Weights of a small transformer language model.
Size: 15 layers, width 128.
Each number is 200 + 30 x the weight over its row's rms, rounded and kept within 0 to 999. Layers, rows and columns count from 0. The size before them is the row's rms in percent of the matrix's.

# layer 12 MLP down, 128x320, rms 0.136, rows 0-40, columns 80-159
099,195,226,268,186,211,218,203,167,188,241,199,145,195,183,187,181,223,192,195,230,162,195,209,185,193,130,227,211,207,209,182,207,160,228,232,175,176,153,233,199,209,222,215,203,234,251,209,252,170,253,217,145,230,167,212,170,213,223,226,240,206,165,189,190,222,181,220,222,220,145,186,215,250,187,210,122,192,162,205,225
093,256,197,174,191,221,196,214,158,245,241,191,248,189,238,174,213,170,183,247,193,170,227,138,173,173,166,200,218,202,140,235,206,237,213,218,181,215,203,234,206,187,168,207,203,238,190,250,203,195,179,202,203,213,214,241,165,153,215,254,213,226,155,205,220,224,215,231,200,224,142,189,221,249,143,182,249,219,219,181,130
089,219,205,161,224,209,141,205,279,192,240,163,249,235,236,210,175,260,190,208,218,224,207,175,195,209,246,222,218,186,222,223,168,232,200,222,180,184,165,202,188,208,236,174,168,176,253,255,187,206,243,226,119,198,176,139,257,231,174,227,225,181,220,191,196,224,225,244,138,161,177,237,176,175,174,222,244,257,196,187,160
098,205,216,180,205,174,160,194,168,206,251,203,197,160,204,175,178,210,164,253,260,217,246,161,213,240,176,181,221,227,203,187,145,171,176,204,172,239,192,211,169,176,179,187,201,163,219,168,144,208,216,208,167,213,185,170,197,181,144,217,186,219,204,234,168,219,191,224,220,173,193,180,157,224,169,177,220,264,202,196,178
174,227,215,226,180,194,227,175,206,204,252,240,215,210,205,221,168,168,200,198,184,203,180,191,181,197,234,197,219,175,197,182,210,218,126,173,212,252,204,176,177,232,177,194,183,189,259,197,165,137,154,160,171,228,205,169,171,300,200,166,193,213,149,214,199,199,222,201,215,268,234,208,237,210,170,200,243,176,230,174,197
100,264,188,188,195,208,225,185,208,218,254,245,193,142,217,170,243,176,180,196,167,234,199,204,214,235,222,162,266,217,189,164,245,221,228,144,179,219,217,167,205,217,255,178,298,167,223,249,155,185,168,214,204,202,217,261,188,219,167,211,185,249,245,197,260,220,214,171,195,217,147,209,197,178,254,175,230,210,212,217,159
095,177,165,238,220,193,221,202,146,233,174,154,146,225,222,165,165,179,183,231,272,186,144,236,154,201,227,204,209,148,208,210,249,213,206,146,234,265,219,181,243,199,212,193,236,233,259,225,169,179,245,164,212,250,160,223,164,171,260,246,197,230,187,208,198,189,144,201,215,184,218,186,185,212,235,249,179,163,183,242,158
088,189,220,184,159,287,203,188,216,193,179,205,173,204,177,203,212,181,162,242,223,206,190,169,169,228,171,202,180,162,230,172,167,195,234,220,194,207,189,296,194,243,221,169,151,189,194,209,171,184,239,225,207,178,177,206,255,196,172,247,185,284,205,235,192,145,208,174,178,222,190,162,206,226,188,199,199,203,220,187,189
098,256,213,223,175,131,186,208,248,217,147,202,229,200,211,167,229,206,216,204,167,213,205,220,257,206,159,182,254,163,180,207,210,186,178,271,240,187,174,157,175,198,164,214,205,215,188,145,185,217,210,182,219,204,196,232,208,213,192,167,221,199,243,156,234,223,227,191,274,222,213,235,178,230,195,218,238,188,207,243,198
096,236,177,220,230,189,208,257,208,170,183,211,166,213,172,212,181,204,205,205,192,229,169,152,159,220,166,232,225,147,167,205,185,164,221,163,198,233,198,171,214,236,213,231,182,180,178,210,229,200,212,172,180,238,189,205,161,228,213,188,177,254,174,151,223,170,203,209,208,201,162,151,211,227,212,199,152,215,229,220,193
107,171,221,254,188,218,228,214,254,220,231,198,187,147,270,243,191,172,235,220,200,230,184,176,249,251,163,170,118,205,145,225,175,208,200,205,209,204,230,205,183,156,219,254,212,227,117,204,241,167,247,190,206,187,153,181,221,240,204,224,201,203,191,191,174,143,177,201,202,221,193,193,161,187,220,225,190,229,242,176,197
102,121,242,177,196,252,257,171,212,214,185,152,168,177,227,228,211,202,145,197,220,232,191,218,205,182,208,188,245,200,230,194,195,184,205,194,211,212,200,222,208,226,181,181,173,182,156,162,204,216,217,244,223,157,164,237,157,170,159,217,236,268,189,173,211,211,220,188,157,182,151,224,172,128,188,187,183,172,190,181,228
100,217,165,181,222,237,190,193,197,181,217,261,183,235,190,225,216,156,235,164,226,171,172,272,258,161,176,251,156,197,220,209,250,196,192,169,212,177,146,171,261,216,270,200,196,231,218,218,193,211,191,183,159,266,200,178,229,177,208,209,209,203,210,242,226,221,235,225,200,258,215,248,163,194,138,192,233,234,161,224,245
107,274,216,192,218,204,195,172,216,214,166,163,172,213,196,210,189,187,182,266,227,174,234,225,206,159,180,223,186,186,195,175,210,194,252,177,179,231,185,208,192,195,227,198,188,218,157,224,190,203,220,214,160,169,124,174,194,206,179,168,243,260,179,162,204,216,231,241,221,177,237,218,218,220,179,196,160,218,139,225,145
104,227,179,230,196,206,191,99,133,168,197,246,190,164,222,226,196,190,158,238,197,211,219,228,214,205,217,198,197,237,230,301,190,179,193,203,208,148,195,205,212,233,183,121,220,164,219,159,191,235,216,215,200,206,195,213,209,193,198,221,179,192,235,208,179,207,254,185,234,176,185,243,186,211,196,210,196,200,205,225,198
095,217,227,233,201,245,156,231,229,146,208,198,209,227,196,218,133,188,206,209,157,249,184,195,158,168,175,185,202,239,165,179,142,156,153,217,170,156,137,217,263,176,240,182,166,200,199,194,191,172,204,181,167,237,211,142,199,154,170,242,206,263,190,254,174,114,185,206,235,216,208,199,151,232,174,197,221,291,229,242,169
103,200,132,201,184,214,196,223,172,203,191,160,171,207,253,194,179,176,247,171,201,227,199,239,188,193,231,210,186,157,222,196,271,151,191,216,204,243,203,173,237,168,271,178,138,200,170,209,183,180,201,208,182,218,206,125,209,124,137,207,171,261,199,226,207,171,221,248,181,225,169,163,240,198,142,200,174,160,211,227,152
097,170,200,236,228,198,182,185,168,216,208,184,203,217,158,218,215,204,223,215,229,241,226,198,185,241,230,196,192,262,209,204,160,170,151,105,216,165,211,204,192,183,197,224,192,197,228,217,193,202,190,226,217,147,209,157,166,179,217,241,180,250,241,194,178,235,130,172,210,241,225,207,187,206,162,184,181,179,165,189,202
093,217,204,186,253,259,182,221,170,194,185,202,216,207,192,244,184,233,183,220,137,254,198,200,177,207,222,196,213,185,159,143,238,196,210,172,120,221,248,252,146,252,221,204,164,187,186,188,195,207,191,227,214,196,223,163,213,199,148,181,221,169,185,252,177,219,163,200,232,254,224,235,235,174,227,244,187,196,224,190,218
094,203,253,217,178,219,230,192,145,145,236,199,209,198,226,232,169,178,219,184,179,196,241,209,181,207,241,260,223,186,180,254,228,176,171,190,152,126,173,197,229,202,241,173,153,257,199,205,179,142,216,154,221,190,222,189,263,175,183,215,211,177,260,259,150,152,175,186,178,201,189,182,170,262,157,193,251,195,203,211,180
094,220,214,227,150,218,204,165,199,170,220,191,211,193,162,150,190,183,167,139,177,205,184,222,223,163,172,224,210,200,219,224,232,230,237,209,160,218,225,225,191,168,170,202,125,212,225,197,184,163,190,230,133,185,255,171,190,195,162,261,239,194,177,226,210,151,231,220,184,198,160,161,237,185,179,191,169,212,218,195,249
126,229,208,183,196,124,218,189,204,181,167,211,195,209,204,260,218,205,225,168,183,235,218,158,152,207,245,261,245,213,162,179,156,209,212,205,192,182,219,194,126,254,225,204,167,168,194,190,199,190,209,198,198,181,174,206,208,237,131,214,203,216,190,166,165,184,104,252,221,204,159,163,241,196,202,226,165,186,219,215,204
096,196,189,173,215,219,187,168,173,179,210,225,163,160,192,222,176,164,201,197,206,213,203,178,225,233,224,209,220,192,180,251,193,145,211,236,192,248,232,160,243,171,216,181,228,248,248,184,232,211,266,223,156,209,143,207,164,175,219,202,199,207,125,188,192,186,172,228,215,212,227,164,193,183,245,182,189,215,203,185,199
088,227,185,203,188,197,167,198,221,198,178,195,233,188,198,207,226,210,193,203,165,214,210,113,202,225,188,222,178,219,203,148,220,177,166,209,193,192,234,220,248,207,188,198,194,248,214,169,247,170,223,156,187,182,224,189,218,194,225,187,215,220,229,267,197,227,220,177,199,256,207,209,181,209,205,181,212,205,247,235,220
094,191,255,193,215,162,243,138,190,201,185,176,216,169,167,152,188,213,247,197,228,269,259,208,262,167,211,182,176,177,172,179,209,225,170,151,203,197,179,176,236,171,207,223,234,166,195,223,211,162,217,215,248,182,160,131,178,199,196,174,199,182,209,192,231,238,214,185,163,215,242,244,202,143,248,237,194,170,198,207,148
097,150,182,221,181,240,244,241,185,192,209,176,150,107,140,203,209,182,176,211,203,203,219,201,245,240,261,231,238,159,180,121,187,178,198,254,214,165,221,242,224,185,169,211,169,186,177,225,206,227,234,272,237,200,156,209,233,237,255,221,244,156,196,259,168,169,189,191,230,181,195,152,244,183,191,166,188,176,170,208,227
091,247,191,177,206,237,216,182,175,176,164,192,275,229,183,180,153,252,190,214,183,163,196,213,160,218,190,151,206,239,200,165,186,147,187,242,252,179,195,266,210,197,225,217,210,162,188,234,213,186,202,240,149,231,229,220,201,217,180,196,215,172,140,170,191,205,193,232,140,216,162,156,177,226,178,214,201,196,213,178,253
102,275,221,212,153,214,195,196,219,195,151,176,176,221,221,229,194,170,191,194,246,168,170,169,218,147,223,183,230,159,255,157,194,197,157,177,206,193,231,167,212,214,228,181,179,208,214,205,197,212,209,215,188,180,212,252,169,225,233,207,151,204,198,178,225,230,221,242,207,217,221,244,177,210,169,170,175,259,232,183,159
097,193,151,178,214,221,224,246,217,162,233,219,198,194,194,209,209,201,215,148,172,220,173,238,180,153,235,131,221,202,207,187,206,162,158,184,188,247,201,212,197,194,194,233,211,230,213,250,182,225,227,195,193,200,212,225,169,185,200,169,179,194,192,192,224,184,208,231,216,210,215,156,231,208,205,196,199,201,212,241,218
101,150,213,196,168,183,269,178,243,218,179,213,164,185,219,208,127,188,158,180,193,156,200,254,254,191,225,172,202,187,218,189,135,163,180,216,201,155,214,196,209,191,175,195,214,229,188,183,175,198,245,178,176,150,188,177,241,222,237,188,196,229,221,206,270,179,192,196,182,197,181,243,170,239,204,202,231,221,260,169,197
096,207,159,198,221,244,154,202,202,192,203,180,185,235,193,209,255,166,203,267,175,204,186,198,211,188,192,219,166,223,226,258,194,215,246,205,207,205,206,246,269,182,110,231,200,178,183,219,163,226,176,147,239,190,190,231,207,230,195,232,155,204,142,210,137,225,248,283,235,206,213,207,237,201,198,193,194,165,210,176,229
099,175,233,245,170,169,257,188,224,168,146,214,166,141,203,206,195,224,174,180,249,261,197,178,206,227,198,170,201,220,219,212,214,195,172,181,174,209,208,185,221,221,203,202,215,209,144,259,242,161,140,183,250,198,162,221,237,213,237,185,203,206,162,159,202,205,200,269,202,167,230,202,190,192,204,212,191,233,202,185,237
085,162,156,163,220,255,206,199,230,224,213,220,181,254,166,241,206,237,216,180,208,186,204,205,213,153,212,163,212,236,205,182,174,202,198,216,290,185,188,222,174,155,216,230,185,180,180,185,191,198,191,220,199,242,192,186,183,199,199,194,218,199,187,213,162,173,198,126,189,195,214,193,193,230,230,233,195,197,169,248,206
106,193,225,188,188,183,195,221,260,214,207,223,207,210,214,224,230,208,108,212,186,224,206,225,215,189,245,124,203,197,207,203,196,140,152,204,190,226,166,202,214,163,223,204,210,209,227,191,201,150,216,171,216,154,217,192,198,163,175,163,210,209,199,218,187,222,200,213,259,175,192,150,191,197,261,220,239,190,225,174,173
122,206,197,212,194,194,213,221,218,249,220,192,225,221,180,176,134,196,197,127,192,184,271,175,158,209,244,187,185,196,204,262,193,223,230,230,213,159,181,175,267,141,184,163,200,262,158,210,252,245,239,200,199,202,162,190,261,287,248,220,231,155,206,227,223,182,188,228,169,249,186,234,142,271,196,208,157,264,159,231,219
094,161,137,174,272,214,201,199,227,140,217,244,203,168,170,189,149,213,220,251,188,233,253,237,231,152,175,211,202,195,256,216,182,256,198,250,263,209,154,221,156,190,240,174,214,223,183,208,225,193,187,221,172,177,230,288,190,197,224,175,177,186,160,162,214,200,252,210,215,196,256,181,178,174,198,204,195,166,217,168,248
091,203,228,179,213,168,238,181,242,194,216,238,148,154,176,203,158,184,203,232,225,165,200,230,167,217,158,186,222,187,210,190,214,190,228,130,215,232,243,189,182,214,122,253,233,196,187,211,206,236,183,191,181,128,211,221,208,206,204,170,206,183,208,248,165,174,223,212,202,192,212,216,178,182,190,195,210,237,250,224,183
096,219,204,224,232,177,246,164,227,168,206,148,228,198,191,247,195,217,208,210,182,135,177,199,167,183,165,183,172,205,158,158,190,211,213,183,203,172,201,227,179,208,208,204,195,217,217,204,160,228,158,300,221,185,231,145,256,170,194,205,191,228,178,207,197,231,154,207,177,220,232,228,200,164,180,186,250,201,213,204,247
093,168,251,189,230,169,178,181,157,197,197,252,189,154,239,221,221,246,259,199,165,163,196,174,162,244,197,183,212,224,187,215,197,207,229,251,224,213,180,136,214,133,177,212,173,228,210,185,153,251,192,213,219,147,226,245,155,194,281,197,200,197,241,232,193,183,177,232,211,222,212,176,196,181,182,229,223,229,198,175,168
091,175,179,227,161,235,161,192,188,203,146,162,185,146,154,193,184,130,207,149,188,250,237,204,249,168,166,221,203,181,199,210,214,184,189,204,213,164,183,241,173,207,166,197,223,189,216,201,208,186,232,256,215,247,229,133,210,188,222,224,246,252,209,192,254,209,229,208,180,202,247,190,217,221,191,209,189,185,224,188,169
100,198,165,219,143,217,183,189,206,205,215,218,173,239,196,191,216,221,215,186,285,154,186,181,190,181,200,183,192,191,212,167,202,158,160,214,201,203,204,204,199,185,173,192,169,236,179,172,185,209,244,265,187,203,219,179,133,235,188,198,135,236,193,211,252,237,137,182,155,153,171,214,225,230,226,183,160,194,191,192,178